python train.py --n_layer=8 --d_model=192 --n_head=6 --n_kv_head=6 --head_dim=32 --d_mlp=512 --vocab_size=1024 --activation="swiglu" --norm="rmsnorm" --norm_place="pre" --norm_eps=1e-05 --positions="rope" --rope_base=10000.0 --rope_fraction=1.0 --qk_norm=false --attn_scale=0.177 --bias="none" --tie_embeddings=false --parallel_block=false --init="normal" --init_std_qkv=0.0303 --init_std_o=0.0 --init_std_up=0.0303 --init_std_down=0.0 --optimizer="muon_variant" --lr=0.00419 --beta1=0.93 --weight_decay=0.0 --lr_head=0.00508 --grad_clip=0.5 --warmup_steps=200 --schedule="wsd" --decay_fraction=1.0 --decay_shape="linear" --final_lr_fraction=0.0 --batch_tokens=16384 --seq_len=128 --doc_mask=true --train_tokens=140700000 --steps=8588 --dataset="wikipedia_en"
Each number is 128 + 24 x the weight over its row's rms, rounded and kept within 0 to 255. Layers, rows and columns count from 0. The size above them is the row's rms in percent of the matrix's.

# layer 2 MLP gate, 512x192, rms 0.0862, rows 258-303, columns 48-95
size [ 94  99 102  99 103 102  91  95 100 104  98 102  97  89 100  98  97 101  96  92  99  99 106  95 103  97  77  95  88 100  98 101  97  97  98 101 105 100  92 106 106  99  86  98 104 101]
[[104 167 168 163 109 144 124 149 138  87 127 115 124 160 159  66 124 133 129 120 164  98 150 122 120 123 105 143 105 152 147 129 146 127 177 140  86 118  90 124  98 138 149 112 124 105 169 113]
 [160 127 177 126 100 103 114 143 105  91 117 107 128 157  95  92 123 146 120 147 172 152 177 113 129 123 139 189 118 143 141 115 119 138 127 107 153 125 111 120 134 127 130 127 150  90 134  83]
 [118 166 107  98 125 117  84  99 175 109 125  95 118 135  97 162 139  98  99 123 126 110 168 133 101  95 147 121 125 142 148 125 124 155 125 112 140 114 144 115  98  94 165 131 132  97 167 121]
 [108 172 108 145 106 132 132 122 128 152 122 160  98 121 111 159 153 129 142 131 163  91 146 127 116 125 108 104 153 136 168 159 129 158  62 113 148 131  84 159 129 119 105 146 161 139 156 128]
 [159 151 140 129 111 107 117 121 154 135 151 106  79 177 101 157 129 127 109 168 175 153 145 173 144 159 130 122 135 121 140 129 161 128 127 125 112 105 138  92 118 131 159 103 113 115 169 143]
 [107 153 155 132 136 148 108 135  86 112 152 171 140 156  98 150 159 152 109 102 117 124 109 105 146 137 163  90 150 188 178 118  82 150  96 112 122 138  95 131 116  97 124 126 143 154 139 105]
 [130 136 133 121  99 159 155 131 113  93 136 152  62 115 143 114 143 155 145 152 119 141 101 147 150 128 114 103 130 133 114  57  99 170 147 158 128 115 117 121 146 117 167 139 152 122 139 143]
 [144 142 156 124 159 145 161 124 149 149 109 111 201  98 133 150 114 146 126  98 132 150 138  84 159 155 105  99 157 139 118 128 121 129 128 141 104 136 125 161 114 131 133 139 102 101 124 113]
 [115 152 133 107 136 130 110 112 150 173 137 137 200 128  75  98 146  94 123  93 129  93  90 127 120 151 138 142 135 110 139 160 142  96 101 108 169 149 113 114 144 123 177 135 119 152 145 117]
 [110 135 125 102 148 101 191  87 150 137 142 113 136 135  70 150 129 154 160 136 102 140 111 156 120 157 145 139 178 141 169 136 112 126 141 100 177 113 168 139 158 123 122 102 184 126 160 140]
 [123 133 173 149 144 141 133 132 173 139 131 125 136 103 107 148 148 136 155 147 143 107 139 132 154  83  96 119 153 141 160  78 173  93 167 156 115 156 139 149 168 145 141 155 134 146 112 129]
 [159 124 136 131 155 152 153 185 164 161 128 151 135 125  96 133 148  99 136 145 105  80 167 142 118 106 152  78 113 134 107 138 108 157 146 127 117 154  99 107 124 127 127 142 106 106 145  96]
 [153 143 145 158 152 143 132 126  85 142 139 144 125 171 131 104 141 145 140  71 157 102  97 171 121 177  91 131 120 150  81 105 155 122 102 129 108 110 112 149 157 123 126 147 104 115 154 141]
 [149 171 103 139 173 152 106 142 114 108  95 108 121  93 128  99 148 131 139 126 175 142 128 114 115 125 106 137 184 123 153 135 143 115 128 146  80 115  86 145 118 167 126 104 132 127 132 181]
 [122 138 161 126 107 131 108  84  85 104 146 115 121 117 113 141 137 110  67 141 151 123 127 113 146 125 172 140 134 127 120  95 163 108 139 121 138 123 124 145  87 117 126 122 134 123 108 134]
 [142 123 142 110  99 145 165 120 132 179 109 119 154 162 134 128 160 142 183 168  77 141 129 109 159 118 132 139 118 126  99  97 141 137  92 141  94 134 154 104 124 134 143 110 173 141 123  91]
 [ 68  93 133 143 135 119 111 158 122 141 140  96 124 147 120 162 137 109 165 173 139 124 121 133  83 115 148 130 113 111 166 169 132 138  95 135  78 118 141 136  91 134 134 165 156 121 133 145]
 [105 143 117 133 110 114  86  77 116 126 122 114 111 179 119 123 101 138 126 135 118 133 137  63 134 113 111  92 129 110 155 141 113 133 135 162 113  81 152 115  93 123 128 139 106 100 143 158]
 [117  93 140 136 152 109  90  90 153 136 142  99 115 141 135 157 100 148 112 142 176 141 169 158 160 133  89 117 128 121 130 150 134 100 121 144 122 107 126 131 117 132  98 133  63 111 131 136]
 [138 156 167 149 127 146 132  96 108 160 117 111 159 128 142 157 143 157 125  70  87 122  86 156 101 107 161 142 131 167 135  91 123 145 152 116 140  94 133 138 103 144 138 163 132 172 168 139]
 [109 136 147 133 118 103 125 153 112 149  95 110 154 108 142 112 179 181 141  94  94  97 124 121 121 118 106 109 128 115  96 132 127 144 139 165 141 114 119 137 140 106 158 125 122 138 113  80]
 [ 89 150 144 103 114 117 120 173 119 145 155 130 152 134 139 121 135 152 121 132 111 137 103 111 172 116 112 129 118 160 155 122 116 103 102 145 128 124  93 152 116 103 124 155 126 165  96 108]
 [146 158  94 145 106 124 134 139 143 131 162 154 109 154 117 114 165 142 103 101  91 123 124 115 152 112 137 115 135 122 147 122 136 131 102 132 137 177 140 129 103 130  94 128 146 113 138 128]
 [128 149 104 101 178 166 141 138 104 135 138  93  71 147 158 135 140 117 134 147  99 115 159 105 117 157  94 139 158 162 125 114 106 155 136 142 133 140 123  98 150 179  73 127 114 107 131 108]
 [139 153 121 141 122 141 112 105 102 139  72 144 116 132 127 138  98 111 123 149 115 136 118 135  87 162 118 140 120  86 117 156 121 122 163 157 104  97  92 167  85 113 134 131 145 127 111 129]
 [146 103 148  68 106 113 143 151 127 165 136 110 128 118  84 133 128 123 156 136 137 130 138 101 109 116 148 156 149 112 138 181 109 107 132 107 124 106 111 124 111 127 127 103 153  88 118 124]
 [137 114 106 123 121 169 109 137 139 137 130 141  89 144 126 119 102 165 154 117 150 126  94 119 178 142 116 129 158 137 119 156  49 121 123 148 136 104 125 118 168 106 116 127 189  99 104 156]
 [160 150 129 130 114  95  99 112 110 103  84 142 131 129 155 129 155 154  93 119 134 128 115 140 152 128 169 172 152 162 126 130 167 141 117 134 137  85 135 150 131 177 161 132 160 149 134 146]
 [133 156 162 101  98 169 121  63 135 121  98 128 135 133 117 164  96 134 137 154 129 150 135 134  99 143 141 129  99 169 102 132 108 110 134 101  79 116 101 106 122 161  98 154 132 127 129 178]
 [151 123 105 124 112 155 127 135 153 144 139 132 148 149 109 123 127 126 124 134 110 147 115 121 153 111 158 114 145  84 125 140 107 118 102 147 115 141 142  84 178 154 109 167 149 136 105 146]
 [135 149 135 127 121 141 136 169 152 123 164 132  66  96 118 194 115  93 123 133 110  87 134 156  88 137 145 122  89 136 141 113 121  82 131 169 151 212 139 169 140 123 142 125 160 145 128 149]
 [112 177 128 125 137 125 162  90 167 122  77 120  95 116 155 130 108 121  93 169 168 109 120 164  93 161 140 129 162 123  89 113 187 121  99 161 134 113 137  93 137 124 103 136  87 159 131 156]
 [122 144 156 141 141 147 135 102 106 154 101 135 124 165  89 113 127 144 118 102 143 129 150 104  97 141 108 199 135 146 122 147 117 148  85 117 116 122 127 137 191 134 125 161 107  95 143  98]
 [111 114 144 143 157 136 129 102 105 138 130 137  77 148 168 172 116 107 108 139 141 163 128 136 126 182 168 100 129 128 141  91 129 145  78 120 110 111 107 128 151 129 113 131 154 113 152 114]
 [148 107 156 140 132 132 133 133 127 105 120 109 116  86 134 146 121 165 131 118 104 107 105 136 140 128  88 140 115 161 120 164 170 127 161 125  93  88 131  68 130 158 148 196 125 143 106 158]
 [109 150 132 144 148 118 134 108 156 140 122 109 134 112 107 147 153 117 128  97 126 129 112 141 126  88 154 114 171 153 105  99 150 107 180 153 137 140  93 125 127 142 106  52 140 152 134  90]
 [147 126 101 136 117 119 123 117 132 120 122 136 115 137 144 120 121  96 154  93 140 137 162 115 127  99 120 169  90 169 126 101 122 110 126 100 128 179 114 162 129 157 132 123 195 119 150 116]
 [145 156 136 143 137 112 136  83 126 133 119 118 155  74 155 159 145 131 133 116 108 128 156 143  81  80 176 138  85 122 161 151  97 162 123 125 144 145  98 108 160 127 131 182 118 126 129 115]
 [104 129 175 155 141 162 110 132 125 158 123 146 127 169 115 148 176 125 128 120 153 124 126 103  82 121 125 140 153 118 151 148 127 130 127 128 143 130 124  54 173 130 150 145 133 124  93 111]
 [133 139 136 134 122 144 125  89 107  79 143 151 175 119 107 132  85 111 114 132 127 139 136 182 135 158 143 139 186  95 145 109 102 157 106 125 120 106 124 104 145 109 100 100 130 112 142  98]
 [135 131 157 135  59  91 147 127  72 129 134 128 104 136 115 159 152 111  88 125 153 125 141 134 153 117 130 144 132 160 122  97  86 146 128 125 151 120 155 100  96 141  96  94 127 173 113 117]
 [153 134 162 156 125 131  99 132 138 100 108 162 137 120 131 103 121 106 150 123 126  83 109 152 136 102 118  93 112 170 142 151 106 114 121 104 110 165 155 136 166 118 136 139  91 102 130 129]
 [135 169 175  76 101 124 134 109 103  93 130  99 128 106 136 120 129 113 100 111 120  84 175 129 117 158 144  97 114 130  97 109  98  97 109 131 142 142 154 145  68 155 114  93 134  85  99 120]
 [172 159 149 127 128 145 107 118 163 152 110 149 185 172 110 143 163 121 107  98 123 118 157 164 139 124 154 119 149 109 147 149  87 155 144 137 114 130 128 146 112 102 117  90  75 103 164 111]
 [129 133 122 137  61 158 131 125 133 108 115 142 121  93 121 121 136 130 154 128 120 134  98 127 154 118 153  59 126  77 109 136 145 117 152 157  86 162 138 108  97  98 150 135 129 138 161 155]
 [106 112 155 108 125 139 124 121 124 109 107 152 153 107 101 111  96  64 129 145 133 166 100 151 109 177 118 126 169 103 160 139 115 159 111 150 110 137 133 169 129 124 133 120 110 131 163  73]]
# layer 2 MLP up, 512x192, rms 0.0867, rows 258-303, columns 48-95
size [ 93 100  99 101 101 104  94  94 107 107  98  95  99 100  97  97  99 105 102  90 105  97 105  97  96  97  79  93  91 102 103  96 100  99  97 101 103  98  93 104 109 106  87 100 100 100]
[[157 102  84  92  82 107 159 148  97 149 141 153 145  76  96 155 155 119 156 149 124 123 124  87 132 149 156 121 142 102  71 145  89 193  83 122 148 116 141 111 126 119 102 129 104 157  95 164]
 [114 110 116 113 119 120 132  89 100 147 148 126 136 109 129 123 133 117 153 120 178  97 142 163 118 120 148 137 138 112 192 119 102 119 142  97 120 169 155 174 140 129 136 136  63 122 146 134]
 [165 165 112 129 103 125 147 157 159 184 122 147 137 135  87 119 134 146 123 116 143 117 165 145 110  83 140  99 137 126 117 111  97  96 128 120 140 123 161 177 177 138 117 113 104 103 136  99]
 [160 126 102 147 111 115 143 142 122 130  99 119 147 117 155 149 105 172  79 157 115 105 128 122  79 103 112 107 169 107 105 116 150 122 143 114 125 143 129 176 124 164 165 159 158 134 147 135]
 [126 140 171 137 117 138 137 120 148 144 109 143 132 104 150  90 141 165 126 143 139  91 147 136 124 141 132 134 126 121 120 155 109 155 114 149 125 114 147 114 142 171 129  98 119 155 119 138]
 [ 73 116 123  77 120 131 168 154  96 106 131 118  79 112 143 120 182  72 136 104 158 132 126 106 164  87 125 143 165 161 154  83 125 149 137 114 148 144 148 120 118 113 139 124 154 175 145 112]
 [104 167 107 105  95 159 125  92 109  88 165 131  87 139 140 101 141 155 144 156 156 127 119 125 124 118 105 100 122 141 120 101 114 152 135 160 143 107 155 137 120  99 159 124 117 113 131 138]
 [109 150 101 157 127 144  99 148 130 124 144 135  72 139 161  94 106 110 106 197 134 124 104 152 108 112 116  94 129 147 126 139 114 126 105 119 140 157  76 140  76 134 144  97 133 121 130 123]
 [ 59  85 118 116 160 146 191 151 131 127 152 136 120 137 140 113 118 158 114 155 139 130 143  91 168  84 127 165 184 144 154  89  74 147 141 124 127 161 125 127 144 119 129 126 160 143 104 117]
 [149 120 132 167 118 139 146  90 181 151 113 155 116 133 149 161 117 113 141 127 100 146 122 145 134 167 133 135  99  56 144 153 157 131 126 106 150 144 114 131 125 133 131 117 132 115 115 147]
 [158 167 200 125 160 117 154 153 143 152 115 130  93 128  65 135 149  91 156 105 110 112 160 112 124 159 111 120 130 147 132 134 139 109 127 160 119 145 116 102 120 115 100 114 151 152 174 114]
 [152 135 137  89 140 104 111 125 116 110 141 128 129  96 106  98 128 135 126  95 130 118 176  93 166 105 106 157 113 165  95 155 163 123 119  89 112 144  90 110 144 148 124  94  78 159 155  92]
 [147 121 134 172 102 146 165 147 136 104 124 162 129 130 110 124 121 125 137 103 155  86 112 153 142 126 139 134 168 137  98  67 164 106 129 173 139 117 116 157 140 140 165  99  92 150 179 135]
 [109  82 143 119  88 111 173 149 130 156 181 145 147 107 149 136 132 122  94  94  98 103 158 135 136 165 148 115  96 144  90 139 114 164 151 120 147 131 162 108 165 158 144 125 108 120 161 102]
 [134 134 143 177  89 139 133 142 110 176  65 161 143 147 142 107 110 102 160 118 106 147 117  77 127 119 153 147 110 116 104 141 151 155  88 143 160 139  84 201 123 162 134 116 141 140 122 125]
 [127 144 134 113 107 137 123 128 108 124 141  90 128  89 147 115 151 151  97 125 105 111  89 101 125 129 137 131 143 142 147 122 112 152 129 128 152 158 163 122 161  96 139 151 142 159  90  80]
 [167 131 154 114 141 133 113  79 112 104 146 117 156  82 192 126  97 107 140 141  92  96  93 130 169 144 121  94 141 172  87 119 143 136 123 119  97 127 138 123 159 138 104 108  93 128 167 115]
 [125 132 131 178 119 125 149 156 140  60 191 134 130 140 136 156  98 132 159 124 128  73 100 127 139  99 193 135 106 148 101 127 131 120  76 116 144 147 144 157 140 130 175  88 109 136 112 115]
 [119 109 195 142 125 181 139 143 133 185 128 175 117  77 157 117 145 112 143 129 110 128 123 145  98 130 123  99 123  88 132 131 141 118 137 149 128 149  85  90 134 132 148 127 189 143 147 162]
 [139 128 138 119 127 145 133 119  69 129 123 149 132 121 101 154 147 137 113 160 148 145 116 107 134 127 107 118 115 142 141 120 110  99 142 184 107 129 121  94 120 145  77 170 167 120 131 161]
 [138 153 120 124 137 148 161 121 145 128 123 133 105 163 112 122 108 135 130 118 114 103 118 159 134 147 156 125 131  93 145 129 152 104 126 152 107 108 151 142  79 123 111 114 110 133 161 133]
 [141 114 104 152 123 104 161 125  96 128  76 112 123 170 148 125 134 109 109  92 153 120 145 126  72 126 135 141 155  79 161 160 137 125 107 138 140 111 101 104 131 117 140 150 146 154  99 140]
 [169  81 124 137 150 171 104 101 106 156 145 188  86 140 155 130 133 133 107  75 113 111 118 152 105 109 123 115 183 128 144 131 114 112 103 128 149 129 100 145 121 128 112 117 157  87 133 115]
 [106 121 114  52 139 105 161 128  57 115  81  83 150  99 139 148 136 134 116 143 124 120 134 115 149 130  75 130 135 149 122 109 127 121 128 111 133 110 168 122 118  96 132 119  89 112 103 117]
 [109 143 134 110 130 146 125 108 154 128 131 117 140 144 115 129 161 143 107 131 139 127 136 128 151 134 127 115 112 196  92  97 127 146  92 108 143 141 179 106 116 127 146 150 159 138  96 155]
 [110 130 104 114 115 172 160 132 125 126 154 117 105 126 135 113 147 132 167 121 134 145 186  89 126 119 107 145 143  92 110  97 179 118 100 167 110 129  99 125 128 142  85 105 129  71 132 142]
 [139 139  89 129  89 124 137 132 157  75 108 154  78 148 105  83 102 162 135 138 117 150 123 122 121 132 121 139 157 150 127 115  82 150  99 150 106 145 109 132 132 117 133 120 169 118  93 142]
 [124 120 120 101  81 130 144  81 155 103 125 122 105 107 120 136  85 156 118 126 143 118  99 127  76 119 122 103 131 122 134 109 133 121 113 167 139 129 145 156  87 118 126 112 158 144 115  97]
 [ 99  93 126 178 129 132 102 148 143  93 121 125 171 139 124 114 150  83 124  95 115 118 109 139  89 129 102 146 142  96 141 105 136 118 115 142 121 120 104  99 107 129 132 101 132 145 105 123]
 [ 96  60  97 129 121 110 131 140 113 132 121 131 123  93 112 124 180 133 119 147 177 116 151 135 104 129 123  87 165 124 130  84 165 112  91 144 151  98 114 114 163 103 122 107 138 135 146 119]
 [116 120 142 140 162 108 131 102 108 123 128 143 144 105 113 119 100 142 113 120  63 145 131 165 143 172 164 117 139 116 112 178 155 145 140 116 146 105  90 144  91 129 124 167 122 161 156 127]
 [175 142 129 153  68 126 139 144 124 150 114 173 139 127 122 141 131 161 115 111 121 120 135 133 143 119 140 162 102 139 124 147 131 122 140 131 129 123 148 114 115 145 127 131 121 161 115 159]
 [110 175 125 135 172 157 120 101 115 131  46 124 138 144 116 137 138 162  90 130 140 165 101  96 118 105 145 163 162 131 117 147  99 157 132 152 174 124 162 172 164  98 123 176 118  76 142 140]
 [149 142 104 102 152 122 132 155 140 109 121 125 160  87 100  90 116 163 143 124 117  99 138 125 110  91 125 118 151 155 112 150 138 107 126 114 118 142 149 140 136 134 180 128  89  96  99 112]
 [157 100 152 134 138 113 119 135  88 132 150 136 167 142  86 110 147 137 127 114 152 107 128  98 135  94 153 148 143  89 128 100  81  84 106 124 138 176 124 150 123  99 138 130 114 119 127  89]
 [118 135 103 135  73 146 142 121 124 123 173 104 121 120 149  75 133 180 119 145 101 129 114 138 126 170 159 129 178 137 132 108 100 157 126 112 148 112 130  99 109 132  97  90 100 158  85 125]
 [188 135  91 133 108 116 126  65 107 166  96 132 114 107  86 144 130 149  94 115 108 163 147 162 118 132 112 110 104 163 101  99 110  98 163 128 148 161 116 126 136 130 129  81 128 140 103 147]
 [102 130 100 146  89 101  76 122 138 102 103 144 118 147 165 147 144 106 115 108 115 122 118 131 103 113 137  82  87 139 128 154 170 130 117 127 125 146 116 134 162  83 111 121 153 101 128 145]
 [165 151 126  98 118 143  94 178 136 123 150 157 114 116  85 126 161 120 110 143 153 122 144 156 120 165 153 160  79 119 159 144  94 129 107 130 134 120 103 142 124 102 128 110 132 123 137 103]
 [117 132 136 189 148 112 140  90 158 103 190 162 122 125 138  95  98 140 143 163 146 158 183 110 138 129 116 134 138 146 120  93 173 112 100 110 140 110 186 127 107 110 142 126 183 120 151 136]
 [162 154  96  94 108 131 127 143 115 100 122 119 100 141 157 142 135 128 124 130 171 147 142 133 144 110 164 120  98 128 128 117 119 105 110 131 109 106 141  91 145 127  95 109 129 124 117 158]
 [110 117  95 149 124 138 138 116 139 163 101 103 153 171 154 141 125 122 168 176 168 146 117 142  85 145 119 167 121 145 100 136 126 146 146 107 141 136  93 123 160  97 135  95 125 171 129  98]
 [108 127 110 164 191 115 139  97 124 155 121 127 115 135 146 118 104 127 148 121 103 148 125 101 189 151 145 150 119 171 169 144 140 151 144 138 109 149 116  82  99 127 136 165  98 196 110 117]
 [138  92 140 163 121 110  97 106 131 135 100  75 128 154 114 131 122 143 112 154 143  90 114 118  94 107 108 131  95  78 112 123 150 129  66 161 138 129 136 101 135 155 118 147 128 107 159 132]
 [143 101 145 128 157 136 130  91 112 123  81 125 135 109 137 153 120 132 136 127 144 185 128 115 128 132 125  92 128  74 110 173 110  54 170 158 158 111 142 134 121 137 172 142 117 131 122  77]
 [105 114 132 123  84 126 111 126 104 131  74 175 163 126 118 125 106  81  88 136 125 131 131 115 129 171 139 105 144 139  82 102 139 135 167 136 164 118 119 160 115 121 144 165 128 109 100  92]]
# layer 2 MLP down (transposed), 512x192, rms 0.0489, rows 258-303, columns 48-95
size [ 96  98 105  97 102 104  94  98 101 106  94  96  99  93  97 102  98 104 101  94 102  96 105  94  97 103  78 100  88 101 105 105  99  99  98  99 102  97 101 101  99 102  85  98 100 100]
[[133 144 157 120 112 140 137 115 141 126 142 141  96 116 151 103  90 139 158 121 157  90 126 111 157 124 118 140 132 139 139 148  69 150 147 145  84  94 132 130 105  93 116 116 139  88 160 139]
 [121 118 123 183 113 160 130  97 121 127 140 131 101  99 132 126 113 146 109  96  97 113  67 119 121 161 157 149 151 109 120 117  93 104 136 132 148 115 123 154 131 156 130 189 131 161 104 123]
 [132 124 106  99 121  66  88  67 146  56 150 103 116 132 131 117 131 125  95 160 102 126 155  99 119 132 147 158 113 144  93 126 126 136 140 121 152 154 108 112 159  83 146 131 129 130 130 126]
 [155 147 132 112 152 144 165 133 101 109  86 150 110 204 121 140 132  93 170 120 133 134 127 115 134  70 102 124  87 132 111 142 100 106 109  87 136 137 117 167 121 141 153 134 147 135 106  86]
 [119 119 133 126 116 128 116 120 140 104 146 125  47 149 120 130 177 103 118  90 154 151 155 125 113 161 137 119 162  99 117 152 163  97  77 151 110 143 143 128 158 108 153 117 116 132 144 131]
 [185 103 100 125 152 138 159 138 179 126 117 117 129 107 126 139 112 132 165 127 116 136 116 113  95 147 125 141 144  99 101 131 148  93 116 159 114 150  96 122 160 170 162 120 144  86 115  95]
 [130 108 144 101 132 119 109 104 134 140 148 128 168 110 135 110 122 126 129 137 165 102 131 116 108 138 106 114 144 146 141 167 175  85 106 102 125 129 140 140 102 145 137 128 107 172 137 112]
 [146 110 145 115 108 106  88 110 132 149 147 122 147 145 160 148 154 181 133 136 160  72 116 103 140 125 113 127 162 155 160  77 130  98 107 147 156 149 115 148 126 160 124 121  94 112 137 128]
 [106 137 163 155 103 193 152 158  89 106 119 146 125 138 107 140 100 116 109 134 133 118 121 156 151  94 149 118 127 139 114 127  95  90 149 122 120 121 122 172 135 112 105 150 104 137 136 119]
 [154 113  94 140 124 115  98 141 101  97 102 136 118  53 168 155 149 131 133 183 138 112 113 133 159 140 118  93 121  96  98 140 117 151 122  97  82 120 105 122 119 122 154  99 124 144 174 113]
 [113 163 117 157 106 172 127 131 150  88 159 111 120 136 146 153 113 105 112 140 114 116 125  96 123 118 158 144 145 112 141 116 108 100 175 108 108 142  95 114 130 137 171 115 110 160 109 138]
 [115 104 112 161 136  99 173 178 130 164 107 123 130 160 101 115 157 108 139 133 109 150 104 158 110 163 112  86 152 118 141 110 148 135 157 154 120 176 109 131 101 109 179 144 121 129 156  94]
 [104 141 160 152 118 127 160 141 129 131 129 112 110 137 119 155 104 164 121 142 138 145 127 112 186 151 103 115 149 123 155 134 119  99 116 146  83 166 112 143 137 189 144 149 160 152 129 148]
 [145 125 113 135 126 136 146 114 113 131 127 111 123  61 126 145 118 140  94 105 146 119 114 121 129 140 103  98 139 108  97 138 108 125 139 128  91 141  96 138 157 151 135 146 147 113 152 154]
 [122 165 118 125 166 154 122 150 115 100 146 116 139 171 129 151  90 157 163  86 156 174  93 164 140 138 128 148 182 106 123 111 129 144 149 153 141 126 167  96 139 109 133 130 128 150 142 146]
 [135 103 118  82 121 103 156  94 149  91  97 102 118 150 120 194 154 119 128 147 144 137 136 105 116 131 130 133 109 122 127 166 144  79 123 126 130 111 135 105 107 139 146 151 141 123 141 125]
 [118 123 181 105 128 131 142 138 137 159 150 132 154 150  81 145 123 138 147 119 157 151 169  99 126 137 135 154 158 163 151 166  99 110 144 135 147 131 142 111 136 111 139 135  88 170 158 142]
 [150 126 102 131 129 122 119 163 126 133 123 139 141 122 110 134 129 133 136 171 114 109 164 151 128 130 108 130  81 114 151 115 131 100 175 131 124 144 108 164 135 139  76 179  96 148 136 100]
 [162 144 108 113 148 120 128 112 125 110 123 145 134 118 143 127 123 150 132 141  69 122 103  68  79 154 132 125 155  88 113 123 145 148 120 111 109 117  86 106 128 168 163 158 133 137 123  96]
 [144 107 151 122 191 109  85 158 137  91 133 124 159 118 162  97 120 121 163 161 143 153 100 133 152 102 148 126 113  93 101 142 153 102 106 102 148 163 117 143 120 163 125 154 134 105 108 117]
 [134 121 124 183 142 102  98 157 137 158 142 124 159 105 153  82 118 128 117 137 144 132 144 124 133 142 104 116 142 120 144 118 143 115 180 151 175 117 137 140 111 118 138 106 119 130 114 112]
 [ 96 117 146 151 148 120 113 123 172 122 141 129 175 101 142 127 123 128 134 132  92 116 130 139 157  80 100 119 131 149 153 111 138 143 132  94 121  92 116 111 105  87 118  98 115 110 127  81]
 [152 123  91 191 100  92 161  95 142 125 107  91 162  60 138 157 122 128 102 167  92 157 120 128 101 148 165 111 151 146 113 126  86 126 139 149 126 117 125 127 117 133 148 115 151 188 130 135]
 [133  90 107 153 141 124 106 164 128 140 156 133 108 138 160 157 140 102 124 120 144 139 114 141  96 142 145 112 147 129 136 100 154 166 141 145 134 161 122  71 100 156 138 137 134 121 127  96]
 [163 131 130 128 160 125 133 143 123 149 142 150 173 134 134  86 128 123 124 117 145 145 124 158 116 160 131 194 142  89 116 167 139 146 166 119 130  70  83 126 113 128  93 139 160 115  88 107]
 [ 93 119 136 136  96 142 124 127 106 106 155 141 111 105 129 113  84 141  97 148 150  95 148 133 119 159 202 118 135 178 135 133 121 129 101 119 141  44 127  99 144 136  98 129  97 146 140 126]
 [ 69 130 126 153 136 115 117 156 105 176 122  99 127 146 139 133  83 138 118 114 103 105 114 117 153 141 115 129 152 118 144 167 152 101 150 144 156 118 153 137 122 165 114 113 145 155 153 127]
 [146 135 113 116 105  79 133 142 150  99 189 148 116 111 132 135 180 160 132 122 155 144 120 134 119  90 138 131 118 146 165  88 139 114 135 128 136 165 120 119 123 161 147 110 146 125 115 154]
 [159 160 120 138 164 116 136 121 104 146 138 100 109  91 112 125 137 137 165 150 116 108 122 162 133 127  69 122 132 116 113 139 122 168  92 140 131 111 148 146 164 123 142 111 126 110 153 119]
 [158 118  94  72 132 118  70  72 100 143 147 131 163 146 155 139 112 159 129 131 102 118 126 151 165 136 122 121 124 138 157 117  94 125 129 124  82 130 171 106 104 140 124 166 133 138 127 106]
 [112 149 160 138 104 168 116 135 154 125 134 126 142 117 117 113 116  85 101 151 136 122 167  93 103 125 125 115 150 110 126 122 127  78 126 145 131 137 101 134 161 150 149 120 139 162  89 128]
 [189 112 120 129 119 127 131 134 133  96 168 137 106  84 136 146  89 148 130 113 158 136 106 145 166  80 128 122 124 100 128 128 169 104 137 117 142 110  98 123 135 138 164 105 137 101 163 118]
 [100 131 111 124 118 113 112 101 105 131 139 134 153 118 171 115 158 140 114 130 120 188 117 131 125  87  90 122 131 122 163 157 100 137 141 144 118 150 165 141 123 100 129  84 107 176 115  87]
 [ 93 130 150 115 123 103 176 136 156 113 113 116 149 118 159 132 129 113 129 152 135 186 137 122  89 157 144 103 149 156  84  87  94 109 123 103 117 116 123 145 161 142 118 145 148 161 115  87]
 [147 131 114  82 122 179  81 137  94 152 112 165  94 117 140 154 157 116 102  97 137 155 112 159 131 111 142 110 114 153 136 145 133 123 106 122 129 122 129 153 122 126 104  98 106 149  76 149]
 [133 138 119 102 154 130 156 103 131 153 116 163 157 110 111 172 166  99 133 131 125 133 126 128 120 127 157 103 148 146  91 138 174 144 111 144 142 127 153 157 160 121  95  99 161 115 103 128]
 [ 98 129 155 167 178 150 117 114 126 129 147 181 124 147 142 100 146 146 141 107 136 143 146 137 115 119 103 112 134  89 159 150 122 156 133 111 112 139 127 139  82 145 140 173 104 133 110  95]
 [106  98 147 109 102 146 131 144 121 132 101 151 122 151 123 136 124 106 151 128 158 113 145 125 119 146 158 118 130 109 112  83 149 142  85 107 138 154  99 149 137 160 116 126 154 114 109 138]
 [117 170 117 159 126 123 108 116  71 119 154  83 104 142 136 146 111 132 178 142 111 172 128 115 107 117 158 131 141 155 153 140 146 148 137 102 101 107 149  97  94 120 135 132 154 166  80 152]
 [131  94 103 110 101 101 145 121 120 174 132 119  57 102 138 101 134 131 142 150 126 123 103 137 120 121 161 110 125 132 117 135 106  95 139 141 125 168 117 160 148 166 149 177 126 133  96  82]
 [107 131 165 122  79 141 117  90 103 149  92 145 109 146 146 142 148 133 102 143 131 120  93 118 145 126 101  76 135 113 160 150 121 103 136 104 152  70 152 110 115 105 133 143 121 141 136 126]
 [144 152 153 146 104 132 101 150 151 104 123 127 166 110 103 144 143 128 142 154 187  97 152 122 157 129  97 155 152 150 116  89 106 134 152 141 146  87 109 138  92 144 157 124 179 139 103 134]
 [148 127 116 117  99 166  99 115 174 134 129 143 128 148 117 135 124 117 184 141 111 159 117 179 132 121  89 103 133 154 125 135 178 146 149 134 112  99 100 185 145 108 102 124 115  94 192 144]
 [116 109 127 125 117  57 151 152 173 121 152 172 140 134 129 160 128  98 128  85 127 114 112 125 119 137 114 147 138  93 185 148 124 155 124 111 120 149  86 123 154 118 104 121  86 106 122 141]
 [115 149 160  99 111 144 119 155 117  96 149 112 128 105 142 153 135 145 164 156 111 116 128 137 169 146 159 133 154 142 162 119 172 153 145 124 115 151 132  97 102 164 117 101 124 141 143 139]
 [109 125 120  86 132 136  88 145 117 141 157 117 135  70 160 156 114 177 165 160 113 106 135 128  87  83 110 182 122 125 132 135 135 131 114 105 147 134 166 136 148 109 125  80 112 134 113 147]]